Part of a small language model's weights.
Size: 11 layers, width 64, 3 heads of 32, vocabulary 8192.
Architecture: rotary positions, no biases in attention or MLP, untied embeddings, normalized queries and keys, capped logits.
Training: a variant of SOAP for these matrices, 98M tokens, 3005 steps.
Each number is 128 + 32 x the weight over its row's rms, rounded and kept within 0 to 255. Layers, rows and columns count from 0. Numbers have three digits each. The size before them is the row's rms in percent of the matrix's.

# down: layer 5 MLP down (transposed), 192x64, rms 0.442, rows 14-80, columns 0-63
# gate: layer 5 MLP gate, 192x64, rms 0.446, rows 15-81, columns 0-63
# up: layer 5 MLP up, 192x64, rms 0.467, rows 15-80, columns 0-63
down14 111:110089084135089095121084135222209099104074152107123074130114120136102121109146142120180136124117142188095111084120139112150138081141070136173171143171138156146116100128075115135107142126082155
gate15 106:173091087175132174138188170111142152118123138083166186087131116210140118118118148126105044138103112143117139135119167127162137106094090101090149116108136052077107107116145129144104136101179161
up15 099:164130154150121176138075114106166146142127136117149126099121117139176121125156076174142080158154135062098139157036175181117124114083114127108127157130122083077144166122170075130140067085153152
down15 096:118082129174151090151170096174090146126167144157099121182128165112084115166138142132196126106139120143110111089171131144104144147143155135116082129065112097190080104122076151128113138181129041
gate16 098:154115083164132149150091184145125199081170144135111118058105183177109145133186078105161124140107153131072101100130075139144096116156132119099063156134131112154110148112140110142153123120171060
up16 108:117088177112125110176130165096140125085114079146143155165119151160102084125098177181173128079143155153110125122067097180101153087123107197146173098134166134100167103169080132111183129149141098
down16 099:146171117097183098165076114116136056147117163111108101166196121076151058121176183187105184117160139137186155115102115125085130098095151113136109139104116122157157112151090114106120118150111160
gate17 097:162096072116152164070089154185147099204171102079076101115129105125114120104141143159110099110120138056117144156167116126062139122132145147117072142137135174153131095098131109100104085136192122
up17 117:120163067148161160107123210169084121130161145130128073129114097198091145051148105086053094115113116137130117094139085103131133146114073121149108122166104126121113200139102150152112130139147149
down17 109:108064161099147140120141172105122172133098095130151090139168106184185143137097065175135148153148131166185051160143095085176161112123110150139127159127124126141201104147139127177118149169099132
gate18 106:161098146092141055114155144077119102099125135131143117179107145115179148136175129141125112111129101117135152211116125108055163140095115095115076108057082114085152117156150108072123100108165076
up18 103:091156214170124138113126143109133142149127136180158051132201063133118142172119168041130185113110118071112143087152168108124125127115120099129147141113166093132143138134146146154176137140121164
down18 108:164173127116124167114131145136024103075104105139158137146127109119147117138093118142140110151147138120082151134123136132065100140140161197165106048146136143049175124204137135109128113126138090
gate19 099:123134124116115124073186097093108099113172155122168133159132115136099108168076206118193173130087206127152103081098111168069147115134127124158146195138156163098161129110093127134106106156113124
up19 094:088156125125133148119156140162122081094100163166201094135132105092162113156118131123101157056129106112111175083087151144078161169142115125152123157197190132131197137162100102161183144144124103
down19 089:101115119097123133165134093118154113174168149136096125071076138223146064162105164108116133150149095142130129143157087137117120192138124113102210134126079112165152151125130124165124206099154139
gate20 102:127112149129146195112200185115139101065133106122127154161112131131147134187142105182155140164160112053174168161122129163088136119131160101086108194117115151091143120134131092069172119163112144
up20 084:139125172090099157152142134043149106181108105148106111111125145148166067124172187151132125108095143184131109122122115124116117181148114106098080125184172135146080107054131176091113126146112070
down20 090:106130108102116118083130143153126164114133120128119109104159106137154160043144101046137165099100080126180130138109096192109096110127162185131149153137107123100125072067132072086195134130105098
gate21 101:096165084040105176130158178094167092091164150150140133125115095190087102075141096178086141141140131129167139096094134161103132118095077089145149149098104126133160151088095121121127128131091191
up21 097:078143104113129119165123132174116160130092057115138139079143127113197122106109090088157121164147150105119129135048107141134203104103138145158101103209153129123093131113071152132114063090144110
down21 098:112104141126158140077129121059110132169098110137164130177156170195137151093090151160151122106149156090181121120148138116130150108148116158120113101088159183194112138163165090080168143213104110
gate22 103:165107132109135083177155096090068113134131154160122134126176155118149109117174174090133085086170091149132128113130199196112141111091152065149135148064101158156114073133169132169085116146115121
up22 104:098122124146118101101145114124067136094108131177098141118187125116141056128181180091116136179094096075128111117134173146136153131128177104167151163136087115198109093088095124142124101077068162
down22 107:124139068145157139206145146121195086131133167125165072154170141122098186105105140150118103127129137110059151134095165112127139153173183115179158126161133121125140119093117145185155100179066124
gate23 107:127177141092117110163089121102100097109152120089176150110106158107100071139097149104065147084128100156149081148094057131124083093169142109173094159179108171073166126089104143114174089114130131
up23 107:140161158095135129139103147125127152129108189135109158150170134134158178169117154139065162150032138161144156168157188097135134183122113115057141088104142093134104143137125093134143092110172060
down23 106:101095125131145118185117154155090080091133143173160190139144073161166107162131147161130158143076119109131158060128144133091113135098130158109122115102151113100164099118134152146111232057090145
gate24 102:175133135128072131155138096149107163161057128152124136113124163178076145083162122094117074127046116079143162065161125128118158129186145098122144166108172163129184106133122171143113139119126174
up24 114:114125128096198125155124122136082160175111144169129070171149111147106141129080134141072186092070187070130136155115164109117169119136086128074087157101093071108123112112120177153129102165115116
down24 113:163124147091109118148110146124147197106124106118097127154119117127167175106101143174142165132129132124122163088157157096101140142147124049128169119110186204162077165147059158118074088111110070
gate25 101:194081129124104116159118099100117105186106080160135119129097115115147139106153130142151129055128068106122157116081125111094053129161112136171108165074140140185179139147094150144173099076173117
up25 102:134072151127152166152124058079121051140122086123128088109158181144185102132123122145079109150103093128175138113145087140124121188141148156097127110151095166151065141161075163092145090169127141
down25 100:152173141102125165190175156143152175134183141062128117175188102102187128128134095153098106142183110175126178110090113132103066095096109125097102146183082140124164113087142101133119119133106124
gate26 096:142163093170122151073172151104116131112137135180110130132109157144161107126070125126163114091169145144175145072129112067169134138160100092100096150129105110126118112139091103188151116088104014
up26 086:108134184136065147150157088108143121121119149115148141150145145163179069140095125115137100125157082163149124081163078078146145131156097088131174113111087111118082154108115088153160134077091029
down26 097:152146104127139166221158151172118162154093137105169070064117112148128127133135108121173122143122128089148176097064092043140160112139130095104168084133107115133125126074109134171179114120143102
gate27 102:155120115110109169165105126194103138068160130110116092147155200049159162135080154123126150098108115117155071125076113157073155116111112121156154159115124144089148131133110096121202114085182134
up27 104:089125152164162110135079082124070041160124157132148083089117139128129114127110122163077099146064155174126090139090181106131167126056112102098097117093091118096161120170136084118157150109114134
down27 107:114111089107105186153099120131094048088091149175137112190145122151117087106101125107168061121161144120181126140143083107159122079108095180116114152120125115102173076103101181139148118134101184
gate28 102:098129084116058139158087150155159134136134139068131099128104080196120099134101153143060115114152185111111128153095132128153096117136069119157089174069167118115121044134168169126129137095139131
up28 096:150184118143105134110162130140113128091147152138142054161095093113161165135098138137149147125101133187136085141130186057130091115143088088175081109170153135115151054158169109128188080156140139
down28 099:161067129132190127090171064084155123166091168085162092118130178158085111141123117170142126098177111094150128116092055155110135181091140155117175140169137120139113171137138087154111157089143115
gate29 099:186099167133109176096131152120098164119116148153145121113148135125088127179171142132203103141111118180101121175103116161056110139126099161136091081150126227132129136138118139144156136133187066
up29 092:106085182116116143119123116152099152151121113075150111121068107100131114114153069131133192130099143164125118105106140051105150180085183086113104145159138186144136104166183175178083098116128098
down29 094:101156121125142097107126102080110100146134136134094149152127114145076082136152122082138131143122137137132080098107177149111127165109144097075113080047100189185155202126096186162090079144121087
gate30 097:107135115161133108147174118112107143150120102184095121144202154134168108117125094122113130081164108092096053112144132161073069102168105131092164112114100201100117053117111086101156136151166115
up30 105:082145123118135086080057115059125154113112150138118086133143142126098170144158100137119127111130081105094157112160214117179104138070083104166109119138144112056136165154157126164117064107125117
down30 097:132149120096133171145132093137101152088110102169072136109189154187135116086143121132121114069165185118179128152094178150096097105173149141114120136115141157172047092128165111075089164093145135
gate31 108:177127090082124144146132164101179102164168148117101128101142129132190094137115108167120067077158127161075099118124186140170090153153132085120064122123118134144129063159139122125117135098194191
up31 100:137095090101058104122122123113110115178153136110123125186117065132149131145121091159165159127143109108153127107122143171071069153146046170137097145136160217131166087117147139148107177148150158
down31 097:148112118129145106154136135142255100149107166136121114112102137136052127127161122082177093113119117160071117094145117087081092106105165159175138132134137118109088056149127107117137140087123098
gate32 109:167128125102150101133172091161157105116079149098170101070158152150109129092161127068111176110202172096142129117131146182111153094147129126087142147165111147140134122086150130223091173106096111
up32 103:116175068116112080150104131096164162222079114132068130141133159159115161125181142175156122111119149119103147169079147128156127138217127113118165155169104143151108133111119137122102186084148138
down32 090:128159142108140099130153137107243093107166154143132131143081115128147072127170170087121167162166085149188127124120075145162077116140122162128137139099124136103079136179116180140165171156104155
gate33 108:150088156047129148104093155127150101111120093103143086122174096133123098131131120158099157128113151211137170092064104122105107078105093051158105103120101139184171124120173123133155184128144135
up33 121:145128134080076169122112162109129134124155077115184114130195098129169163113162092117166143125123091160158136126118118174114111028074130104129091158109123113098197133129125081125170169116135184
down33 109:173132121111166141141167174119184127105144128146173131147090107096064096105129112197101160165120139172139136102084062142181119112104136111144172068132071168169107124061080127138129136097129137
gate34 099:145158100161087162180095124122111106133103091101125109123134139159141066187144154108147184138109160148113149149077160197145116096117125070154096135099089091129119158124157178175195080168154093
up34 095:150167099180106118133096150153159081157170137083114145149133198087075055162175109085165129119138125091077125151169121127161117062144085085122164077164117136113118136147154105112158121135130175
down34 097:152169106196054110116125148153191106125134114091133133201146118165157124042173158140157124125095142174140117152160113144125124078127201165156168127147161155102110094125096138117136177125106131
gate35 090:098171118099134070074117134117099112085148157104132116133143146147160120135139099068112110144113140079095139095149069120212105173150070160126141174085074163108115105120104101140199129144133073
up35 086:131109131080097191102094137106085088127175080130152109161126108082138160120177084080143126136100152136178134135101172191124108093083124180184058135139166128110063108107100140142138098120123104
down35 089:095159183123103124128062111123157110180186103153145148120102123110138113170116085064104185116163140130127132142097128109202113138110100119103114144148138130086111097147178063057176152162082126
gate36 110:083161140097143145100132103128124067123107133184088102104129058142137138112124130153147172065219093078124127141183129169068159073109116143114140156126112101105118083136146151188122109168128136
up36 107:148166132124095187114137141126198093104126164159106139109102168158088092119125169095153129107111128183116070102144113137128147093146114046148139137140131054175085158136160091108147081115064099
down36 100:163114106166180133166079130137139173090147136111127129137113113134166097114057190126128087161060184117076154161098177102108118149151130107118173145122043171117139132099076124105143153108158126
gate37 093:059146168042123135107150107128111094107130056099133187057168148167059154163103134120078123137160168153150094081120106135097110137137112169102146148165139155126107114146089110144141142124167115
up37 092:072127105127075129109142147155151104155152134153073095106144147142178133141127140075157093108077133076140128113097100068099171096113054107134071099070155081132120127179134143096110181170115141
down37 094:150112139192159112128112130116141126123173123095083175132063145218120117124122178100135156099153131062116144118152115184167103184116106185144168145101106120158092138170131181102175152113112102
gate38 106:139155089164116111121072157102107127076024185153144089073118193107129143131118122121120132107133117086133133158182185119117166127086143121122158142157125068104067175136133118171154128121150109
up38 106:130193136155146081128059091134098147128083120119125146122109148160149170140143181170162151127089162081107164139164114101161171194143176135075170119152123101179143124158083095058129137107112113
down38 103:107154115140181100159166164122178206132215121173107115155122106161160082166100133189171151148126170094107168112113086118128135149156182112152119104131112132128148104108180123065125166141108114
gate39 093:122140087071123081115132098077109130125150133141049125132108146131125056171140157152136132123116106187129155111165167061098107119183097087113161165107155128126140121170189163095161154160180157
up39 099:149097137164119141133186093061068111137129148092098161176059147117138172111127144126168121180113145101156161149063132105132134100185187155133153133167110094086118120074118168124140080123095101
down39 093:110149083090064129125147177141040126107125124087117145132088129131125103118190124186089141184185114132159129186114116169148099093099098090121125120098108159164104101083098167116142171129118082
gate40 102:157086080131088175090096112109100121161174090105159148092128098142172096161075166124139106097170153058140134151126147162175108163164134092139146169105082140077120130128090130145112166099062086
up40 090:136224181135130095134155133135123108155063137185061099105164163157151121136118112112081146168092094166107171104164078103125150136120104137139157121085085171166117135138098133181164102135089139
down40 089:120164059165105101170192156149152157188098112112129136108144189123164124167174117153113129138123126189187155146090192112069122126139174176124136107150193102148133146129124139133145132124183105
gate41 098:114157111143107156174118156138103136153111152093207123114159102138110091178097108128119094095161096182134085103180136136098130153142220127084144130130108095111085074076117155082149062137134118
up41 099:137129109159131159108162112075169158140137133109057142100197166151102183110126116107123086120147209128103093117143107109164105091134133181135136155117093103209129092103098101062112162146154103
down41 107:139136096093109140092088145165165177113186108176134085066118135123139120103141100150092146101112121117119109114178156121170060168126117071177078123111148145175115100120161167133064177086151095
gate42 096:131087114123129078101075145090162164095137112137152059113109185107080125153149117132176179071128117141086131188085123082079141141106112074133105159126070174073156128097141144129157123122153095
up42 108:129136112060142129127115166162163108133132197145058189112155169115142165158095134087122133170105121103132134091142166167134181132129168112162158110167151106156118144114233150182114145134133105
down42 113:131099121158159102102162137124012136133107121140157130142146138130160100193166148088117105185125132165203141118154142111131057147126142146115215102107089151086145134137112100120123176132113137
gate43 098:173154090116089101120149123087085103142085153127146106156101150164125127109210124062141098130101097142105118111161046055064138118141116116083132134128110126108131179122168151119109198115160119
up43 109:144089148153093171120117101148178101179123124153130130137103096126164126124171130168108097114176087098124103171097208180071147082131136111074122150141166153107085098045111119115122086143091106
down43 108:071091108163117120131111114194080125079154154110132101100123098156065102095105114128144099079108113082156115084073153110145069148165163037153102132111129091131120082135128167140101094159121109
gate44 099:164187136116133143117155094119122123106110122116107135110160161086132153069149112142079145104137056130167180157138097155163138081089187120185174104135114076095183110129157118136168088053137109
up44 094:103145073110157234139133112151130159118141124138125111100149154145096142083172152143143135097109131104104097096158133129136101096175179155116083082176095105133155146112099137139232075100118144
down44 088:142144100137160147173116164138134134113155157190156100204063172109141084145097106116148115169092125148167139124095185127160139160122169144194054156132149111131068172121123126166144165146111155
gate45 096:158110082091109114113122143114063164151127136126154144101120134145086139101122100141076189119090112087130084124138202125143166039166117123186126124116173169141169144099104074163147186124151118
up45 092:098160136123127152151099161106175164155189126102136190154166095083142094123149079150113181134086125162168070125095125129109169120146137146121142148218148180126088101075152123168166102107138100
down45 100:094128046154133122141192163100067127150141143184158134152136158096121134131142166084104146085117160091049130107131114127201137127099157164124100130128088153093186159136127117081116141086168107
gate46 083:155111140162122121127151165163091077105132135186129111112114113183154119136114115176099130190141160132151127142136163104135149157227126097098114071123167183162127159122148065140151052131161159
up46 083:145156121105139197151126129146160102135124094138054157140113068197147125150136126069139149140071131137176122114117160094154162121149116113151161073118145177130124120100082132220127126162170080
down46 093:087177114120175124140178127120146112130084141164159101112153154122111108147114057159170095142110121152174130099083118126149145135148178117077217098159108142102102138138079090201174105122078118
gate47 101:140114129055112133169190094077161131067170176068124150114132144157100068140093141133120141117133166091121117098122122175081141136138110145139047180131143149146168092092098122133138149083174130
up47 105:085077210094099168103151091104110159071119141173143116094148126176113133102081110161141142112132151111112120080138141151178141174089132131169149075147111112067153090141125076130108203139126118
down47 114:112148105066188104184129125103086122133157182105082141149088169173114123134086109074121083148163134142117112163148096131110157143123129146115161159138076127153121176105154155132095054179100060
gate48 099:150153124154091104100066109144088191136107167087207120170114087167123165115141107124122137089165106143116101225208138131096164117142144141130157103126134147151078089101128123107148156112161119
up48 100:114090144081142124146163148168113123073069122133173176099064111134167130096141126072121191101163110117155168159112151149115165164111129110131144199126179132088121149104144088127169145208122147
down48 096:137136139082184147123099104148127089128115188186105107130166129165149155114078128213068116153186085092127106127167181201132151128154138152144151097171156089095121092154141129099147129139144151
gate49 093:070106073157158105110139146148116114132155146113109105128062127090101080177131127053118149122122105100118195114088109106106091165145115130136174157090116174181142094152158132165110130219134105
up49 084:120175128149177056110143108072196065107121130141115099166088164122102075146084121157143159130121148132095155124164169172126097156118100095124130186135156134143123138159116158154134105167216104
down49 079:141148112146126153145135080109255093110140106156138113144190130138152149138115157158143095140097114168101112078149148178092144129153142125115116104197121063127123109135140132157127169125126132
gate50 097:161152107158108064122188087084057125154095137142146124121149175164189131132164166133150129094157105137155160086117161085168169097148135127109121128156152151168124053135108184095101160143170153
up50 108:157093143125123123119155129118138126181084131144117160171074165154202101154129142117189078172121059080132180176136101142098141124108097076152135120124132128144141103118098204143098168142067152
down50 094:144119089151082161156074107162165103155134140152121178137170137177116176058122107168075096101158157107099121103137101131180151101138190146107181099101194129114134155115113163176083146101112121
gate51 109:156134137131103124049166158109071133063142137139122091136123103118123094142164168151144111156085110101144142149069109156111106111058146132179133152157154167131193067155158133196179113099126123
up51 112:097181136104122139056112084160112135088111117157134126126109181138106183149059218148110105110167135140100149133084092142126162136170151159157130081086119153142166152122144096116099120165150060
down51 115:091111214133094122123150160106183099127092154173166125178106170138095139190050144113135109093161133165072132128089119119075091094127126109143180101129112165107146127120140088145093176163136124
gate52 095:165150169151136125163155122195134148141196116100103157133115186150163144118124132111108124078149118106145156135125083149071155119131173095103092160132117104175142152091169188148114113187211085
up52 090:125160104142067118155156127098122106135142177180115109080143151128156139112119126134106161144140096080140161074192097085130102096178184143093165158115143140109106150089166079193048138116125167
down52 093:098146147142095138163109151080121137073106098177151127145128175091099144128135129123069130175220107158115130149093190103182158137116120177118161125130126161171172167159076153192148126141154115
gate53 092:167119172088135172187145146162110145117169120092127131094126128157091119065110093126115053173078165124108153096110075179164166073175128120165171116176144131141092149104118143088110104095116104
up53 089:102167122114135112109129071105146091199111165089151118167126132159157108169111180111099154166100177140144104076141133116104072016113124147127149103142102130152086145144190131163138167121138101
down53 090:108092118102069149069134117123159126109123118143094149160146101157109141125143099157079081135195144120076152069162103160097181056118134129152131161129130098165070123112068113165084125111177163
gate54 084:174112038122160140083057096123182166197157116146117134144104069165128097126117125182079120131108123095144095095075140086082158111110134131111083155094115159087110105118144095135146118153121114
up54 093:108106119135141068153106130179162127144165122126154119115145128122059135110138110084217096116093149133091131163077118146151060100113132102055165143146130134090165153155181176155163143077151104
down54 096:109094136099131108089108131089118141081089124077197081103145112133090131176068153101117145138116148172119185134176160146151141154113161064107094095110153087151137127074142114122142199132195127
gate55 096:123152138132101106154158110120108104110075078088028110101198127174121135141117122105145108109155080144146105129127130065112150112171171128192192088130142132081141102163107156157073139121131095
up55 103:120182171147129157130132195151113124154082134134074085154121166096123125176092099110086054128121090148149138145139161084129151118160141124116137090097071125143105102153135220144174130061128116
down55 108:155137141101141063150083180121098130148162144123081067114135065155075108133145099129074083071057093105096138129092099077103165153105176099141147077134116124124149092132093114102141131095114114
gate56 103:169108123165066089109136101081146116128128192152140161152127040131088130117100161197169150103130096110171135088205145125111133099124147106099155124146124132130133081145085120110065151133127072
up56 102:161070098136151137093118084158140177177109181131124080125146118110097130120151064109105128086137108104128101135065133145125080174116108117160130072093118141138175101227155115132161125080156159
down56 101:155139083072165127125050180058059166149111128171088127140105172138145155151095129122133109126156121139201111120168115151147093089140095099124128136145134101163059151131079150130112097086156121
gate57 106:128163123125087163188150177182122070170133136095179155128116136171150087147099113096119085096155080098125115171144135165123077131109110094106176119183165097202152134137090137094132098166162116
up57 102:176151150134124139159138110141131138118171171138058162105131123136130089108174121116126131099128148100154159125111133174195106155223163162142121172087140173061124149088153151209120097096131127
down57 107:124101092200122082175164100081107089092156201159119056156094101113107111139199118176138146146088112114142150128147096110132145154143153086126123188152144081165142103122094161125169121156152126
gate58 101:241123098092097110135125094042135085103139131163170146099131172145146187093150117197142151127108135112139146124164179128128118141158113080119116139095123083122160143077117155089130155111128156
up58 105:148102102139095138122136194163129114066161135079072141106137107124190101114107089125119109165133200119112066156051153143093085110145184156151130170104085133140164106169176135127123114127110106
down58 104:180064068097148179131105088158150076157129181141151145115114180157116141181153127125132124105160133050104084128201105067107107105162101135158143137113103116128104155116065120136126124146114162
gate59 094:166069146116118163175154122156167125090082110177125094101209131155129097123142061078154164148181153157148105126109081147076118073096147140162091121117114125153128081112140125176164111120169113
up59 090:099108146154144146142121135067138125126089124139094162140192108067187145153087081122134124173093048137157133093162108179084138131114171100079132089092127110120192083105102136135182116147136152
down59 090:061096119148143116099128132141191129169130109166158126174085123168150099164152135129080097161129092230121133114119109119137101140092122123071156108129179120096159087168156147165108159152060148
gate60 094:108087103119106157150165166147133115137097183068145168072174153142128118105076096086137084138150102122121184127143101123115158141122187075124119152146124081106186111108057154142081161074159112
up60 106:129191162123182146097138140074119136131103145206105084141111071078177149136162162168131114087154158083132098120170150144126109111110091159097130105107145164188093094181152115079163138126122091
down60 101:152151134131160109135104147142147180083117065162154162162108072167132144124164173167105135092087123158089048112130119197116117145136064135114133140116134156173084098156133055147081120102126149
gate61 103:172163151111127147137125114134155097085119119072125108086106078156095055120123094158136144138114121127160177107079151085102132049173106162079117099186130171113138093123141089109098180114152182
up61 097:159151121136130119124124123084154088100139116082112070058137096109064092104195102115134143151145155162173121127129101061152166050123064182117074142173128143167114099121131142129151121113129151
down61 082:138083137157122137163208176165158157162130159118103124183116165134103115097127167109147121127166119157122131156107113175053103157108166157159189178152143131088094092143142153172132061106103092
gate62 101:124180069112088147147122152121113098102153144156148117090106092106148138115067079103168153134152135081105046158111168141105127128155148120131101188112191125126168151130157088105147117107212081
up62 111:117126179139157131124148118119109029109096122191143134154129134149147089216111164151173108108102171120098132115179117092069100113169136110152096121145115132146154170147202115100162114161143163
down62 107:171146122113083150158012123109127078131109124116122179118119080130128181164139135142149098173112154126177098105150183148101137095144129164135118149091120076145170095079138172145140106131109193
gate63 101:156107118091130071149100101182127172159126160161147125104162159111090108112049119100089137067111133103124116125104103186134159125105159103218154135102086118090190099128142150147137129192118114
up63 099:128106177103148169115124142143156076132201103153135097122069100135180152152186122166131155145133090161124169188171113093097140086142073152159153149147100173080178141130078139122118078111101120
down63 096:135141169127127084098147125087093109144096128217145153085108145104167130130138117165145107169163120134109213170088154151055110122129082169072142133119107140122169107141143088136145178096117184
gate64 096:123142168105094162114093080112076148120120139125152115127070105118140129120158093128162160128132119116093102158140116067071140080090052150188170128095131205136152108148096138175177180095111136
up64 096:167139118137099136118100146105155098121082203094184134085120094182125177096139109126125149136139131181089144119122214118121143075202110105149109172122049146126132135154080156107134139159112125
down64 101:097121152146169122124091146093232123117110218087135125119122119127163140093084121191114125132080109149087140051081165109118148106110119126166141096113121117188117135132088156133161136109170110
gate65 092:150108187160133129078154090089109192142154157185095142149117171169108164122132114134160104087057141141163185145126121078122145179113065093098175143083130135127141169134141132172170158101131131
up65 091:156104162125138122135162147115136109162103092141121106144140192141094128067104119153168130093049158105147094135141176117101200143109104136111119161115120163105119154177156133227178095079118158
down65 087:108159115089121113146081189160198141158139093103159125170129114101135125144125151175143152133153134147042093069120135135140108090119152144092133159177146156136106114162113183092086074100058155
gate66 088:152151157126097099137123173129156157121150146084083167133095126083096110101137099142160059114152207108174134117085063092136170108124103121075151090156173115130072158164154130104167091145082138
up66 087:044149085156192153127123113138126068150173133094159124155145105131195122125087133179077125078177105080179067162122120083126151131151120111123119104141128175130162110111120112112158154171106162
down66 089:134102163129155105102000152145095088136157088143130157104173116118109157169107131123121133115128113118122126184131136136210113090114127095139169063140159099105158127127072135111151085124117159
gate67 109:146144086093071124176161107136132127096226135146115120136132109132144086096138135135227107142107166096101122071106156190118106099094087122138114125110152153150125149108147139168191131128191134
up67 097:132187142156144189067106096115161153125157115175173125094148093134062150154125174120076178084139185098092120162130136128110111121123132109114160154117082182101090192113106106084139139177127132
down67 101:103128135110140123116133108139160146187082041061149115150138133157142111120132124138105099107154138180192116122158077141111147051167167105141129140129147073109095093126082098111059086092094122
gate68 098:195102153081144099129075173189109153114137111133146121116174123146109123176202079101102083099134115129139078109122083189129127129167153126146139166072146169123119106147141059130103114175155107
up68 109:113134163126124133120146144134085110075161148051135168168131148142148120177159029134083101097119164171076092110131111102146161135077121069118164162089130118160073125138156162116141127119112178
down68 108:127122122138170173145123150100164158095107116088133128204136125098122122095085148197093155082132177156149078108085121076125094122109147094172185154130125166168103116128140098192177167096103100
gate69 108:168116073120104136137147174052089148152142159137165166150061164119092069094109102201128079109125116126124116146133169153134116156146111090096124161144204136096154136149100170095096147082141131
up69 103:153134124131185160143128117106118141084133100132112078092118072165088100124176127119185146131176109181091142091160121163130125064140155104064104146180135082127071095114096165088073096132105150
down69 104:103149104095138149081167131122224131090105149072154204167112118066130203127143170128098144159159096092148145097115149061107159124153123165175140159111119118110127127113104091143153115159116130
gate70 109:152107071046141157095125151139137153118126107109133133120152158192125075152157088119086114140133189105163063162094076121095104102190130143115126183143084156091122144121067125125133136111093174
up70 101:128136140175107135177147149076168115158188144095132135195174167145080148156142147133156152119081161164142176116177186151103148103123146117193163129140198120107089121120118126115153105189152092
down70 101:160110113106136156170085138175155170130137099107151122145133000112090175099114147134129088129110138073180191108154123130156157154124107116128117166130153101148096115100157111178123129099123195
gate71 098:109135111080112131139113110172113156061121147151140058124150099151115087139146102139123129102102090097130162055123129113126112129164033131070175160094166097138136104189085078117117139120090163
up71 096:080116189150113129125136100128169095131180151184087112137171116072154099167153165151108140128149115152188097132138106177115072068086175065084097183119105144152130134155165102148140151117121151
down71 091:152144132135141109072135125051149105138139098126140155152145119093149117086149144099133182090157143171131168148063126084092133126097179118108158135076133120171161125103207089108177143084198132
gate72 103:115107084157140103090080151106122077148113123115150109168135164130124182162154138105159054083123140170108137148119129091037132145109103120133093115109091158132132119207101195126170157115181121
up72 103:154127113094140127134123116094066071099163187198061101128133108118150146148118172175171144109106171132084111085147153156138107110137117183122144124159211129143107152085090116175160151121104160
down72 107:079083113113166151145121136208177136171122163122130147090141138127120150111153161036111106082131095177107135130124098152101106140199117154145159150116110081125119089165121064135128093121135060
gate73 105:195089068092094104130097156136101133156113159074102187100104114109089120084117109163203128092124143088107134123102145156082126142182082086091138135081148172143121128118149166135179143079151120
up73 150:157079123077101132160127140130194143103070171083110132094126143100081120099131128099170124114081175114149137136129167103093128124155108206094175150071113155096126136096134169178166138068115163
down73 138:156087101098119094090102103135128071101145124135133106129095176073108178164157125150103126147152146082073107095103094065117109136157142098134137065139099051139140132059136104079160147085161148
gate74 096:060165108153166130084143065198134106168092118094190103135125139132114099109120156124127104114127089053160115162138133110179122140098120072104124106123112069128117094071099134161172107117160082
up74 103:102123076078201123136155091065152083138114117134133149174139098156214122146104129106132130106137128144100108100138184165077100138168140138159112141141147215140119083145089075100127133172118120
down74 095:103134144111137107179160147105109028106076142165148138090135158099105124152166156161111157108092113071149169169144188106167097137090113106122152116142095100152119178068135149125075132088083148
gate75 096:113140155142167072178095137154074156191065131062171160071147109113153195145132130150090152109114118115154113170128155108119121085122129096101135143145054124101147136139130162144110117121127049
up75 108:208111136094145163107113091139151153149112142111159124173050115117140144080118077209125148123134136145154158160110178121147074107165094111125168135178173153162106105185138069153105118122114131
down75 103:138088129129171127069076118116080124168099159116148188109143164113118128185140083155098086095066073112125131147107168132123161054101084088113116180123121100171094122150080134123119128084166110
gate76 083:126086113108091134109084106137106132071119185118164127185177162109156103092157136153114164065102166178125191100164122063172137138104169125130142127139176133092155061154132101122176108148136151
up76 089:156104180133143189136162143135153044074106174134100125099099106091069132121063097091147158111119069094131135154128128124110138173106117148170188078088167100126145150084114110155126128086142133
down76 092:109153077186080128141175144082207123106174085082126098116186121117132182146165134133128096167185080127150103160141107145163134119165138134125144147113102167120064149171172107090105157137150136
gate77 103:136149082135143091171080147192117144116097096111140111083152168097132145134182174127149141102134148128069190165116118138163091108100109113082115120146146109139152053181158205142112081096105144
up77 091:096161128173165178154169126099066135159173153162154131158148159150190135141124134087117033120143166100166180135086154080131101127106081164086131122109129105096129152181117082128111145119135160
down77 093:126193066118165082126160176149120142057158140071137153143161134160157183098154139113138139138129121057114139160100091184107178127209121109098135111124099102112144195118132101144143125149124137
gate78 096:137146111079126100124088214121090097122122168158105138132144152154108106130095095157132106136151118146149065097065148161088120127110138129141164155167105171141179161089177137110149184067195159
up78 093:129102146162142118150109177167155131086093122123099158076156143077074063191121132107129177121124200151090122139144082182108115119140179164147135116144106133154135121061109090137123201147119096
down78 095:118160136193171158101141173154129180090099150119125138135100114104135093137138110162107141148110109075163148097094144107148110116143140081044159060148143049129135080124127102096081121093064126
gate79 093:085140094121135146077141174082134159108104151121130114123078070100092082152108179153123086110092132177125179121062068071134130099157142098112198144077171142097087126139158137137110114153129144
up79 085:150102130126028140119162142170086126109134121131086194130091176166152145133094071104152123118109153124123132143129125115133163130143133133136108024108095097162103112101070126093118167137200120
down79 084:100174120133084159095100164100065091108120191125177185162071098157119138138154124083126130117137153092126145135112086168160127089145079158131158105087151126041120139187137139094142110159123159
gate80 102:174107137084137164185119213124148108109145122100165119128136114081123097139109162128159148162101195162048146123116145148118082175134151107141191166089117133097139128127102158098099076090112084
up80 096:124128164124125108146135091168149119167149069052100126118126151119071103073112050101110152124089114080120171089146110085137135106127179170121094113133090137186142072103147127128133081112098069
down80 100:176124152120125162147123170086194063088152124116137111086128123122144162120165125142104158195152113162199158159131110141152158130187091080145092162147089140173135142072187092131086130121116148
gate81 099:135100099073149135090105165100170114099092114161157125110150128099108118138146130175097088108151113104133178092162106113095157068129078095162157150094209119068137111172180099099125161165153179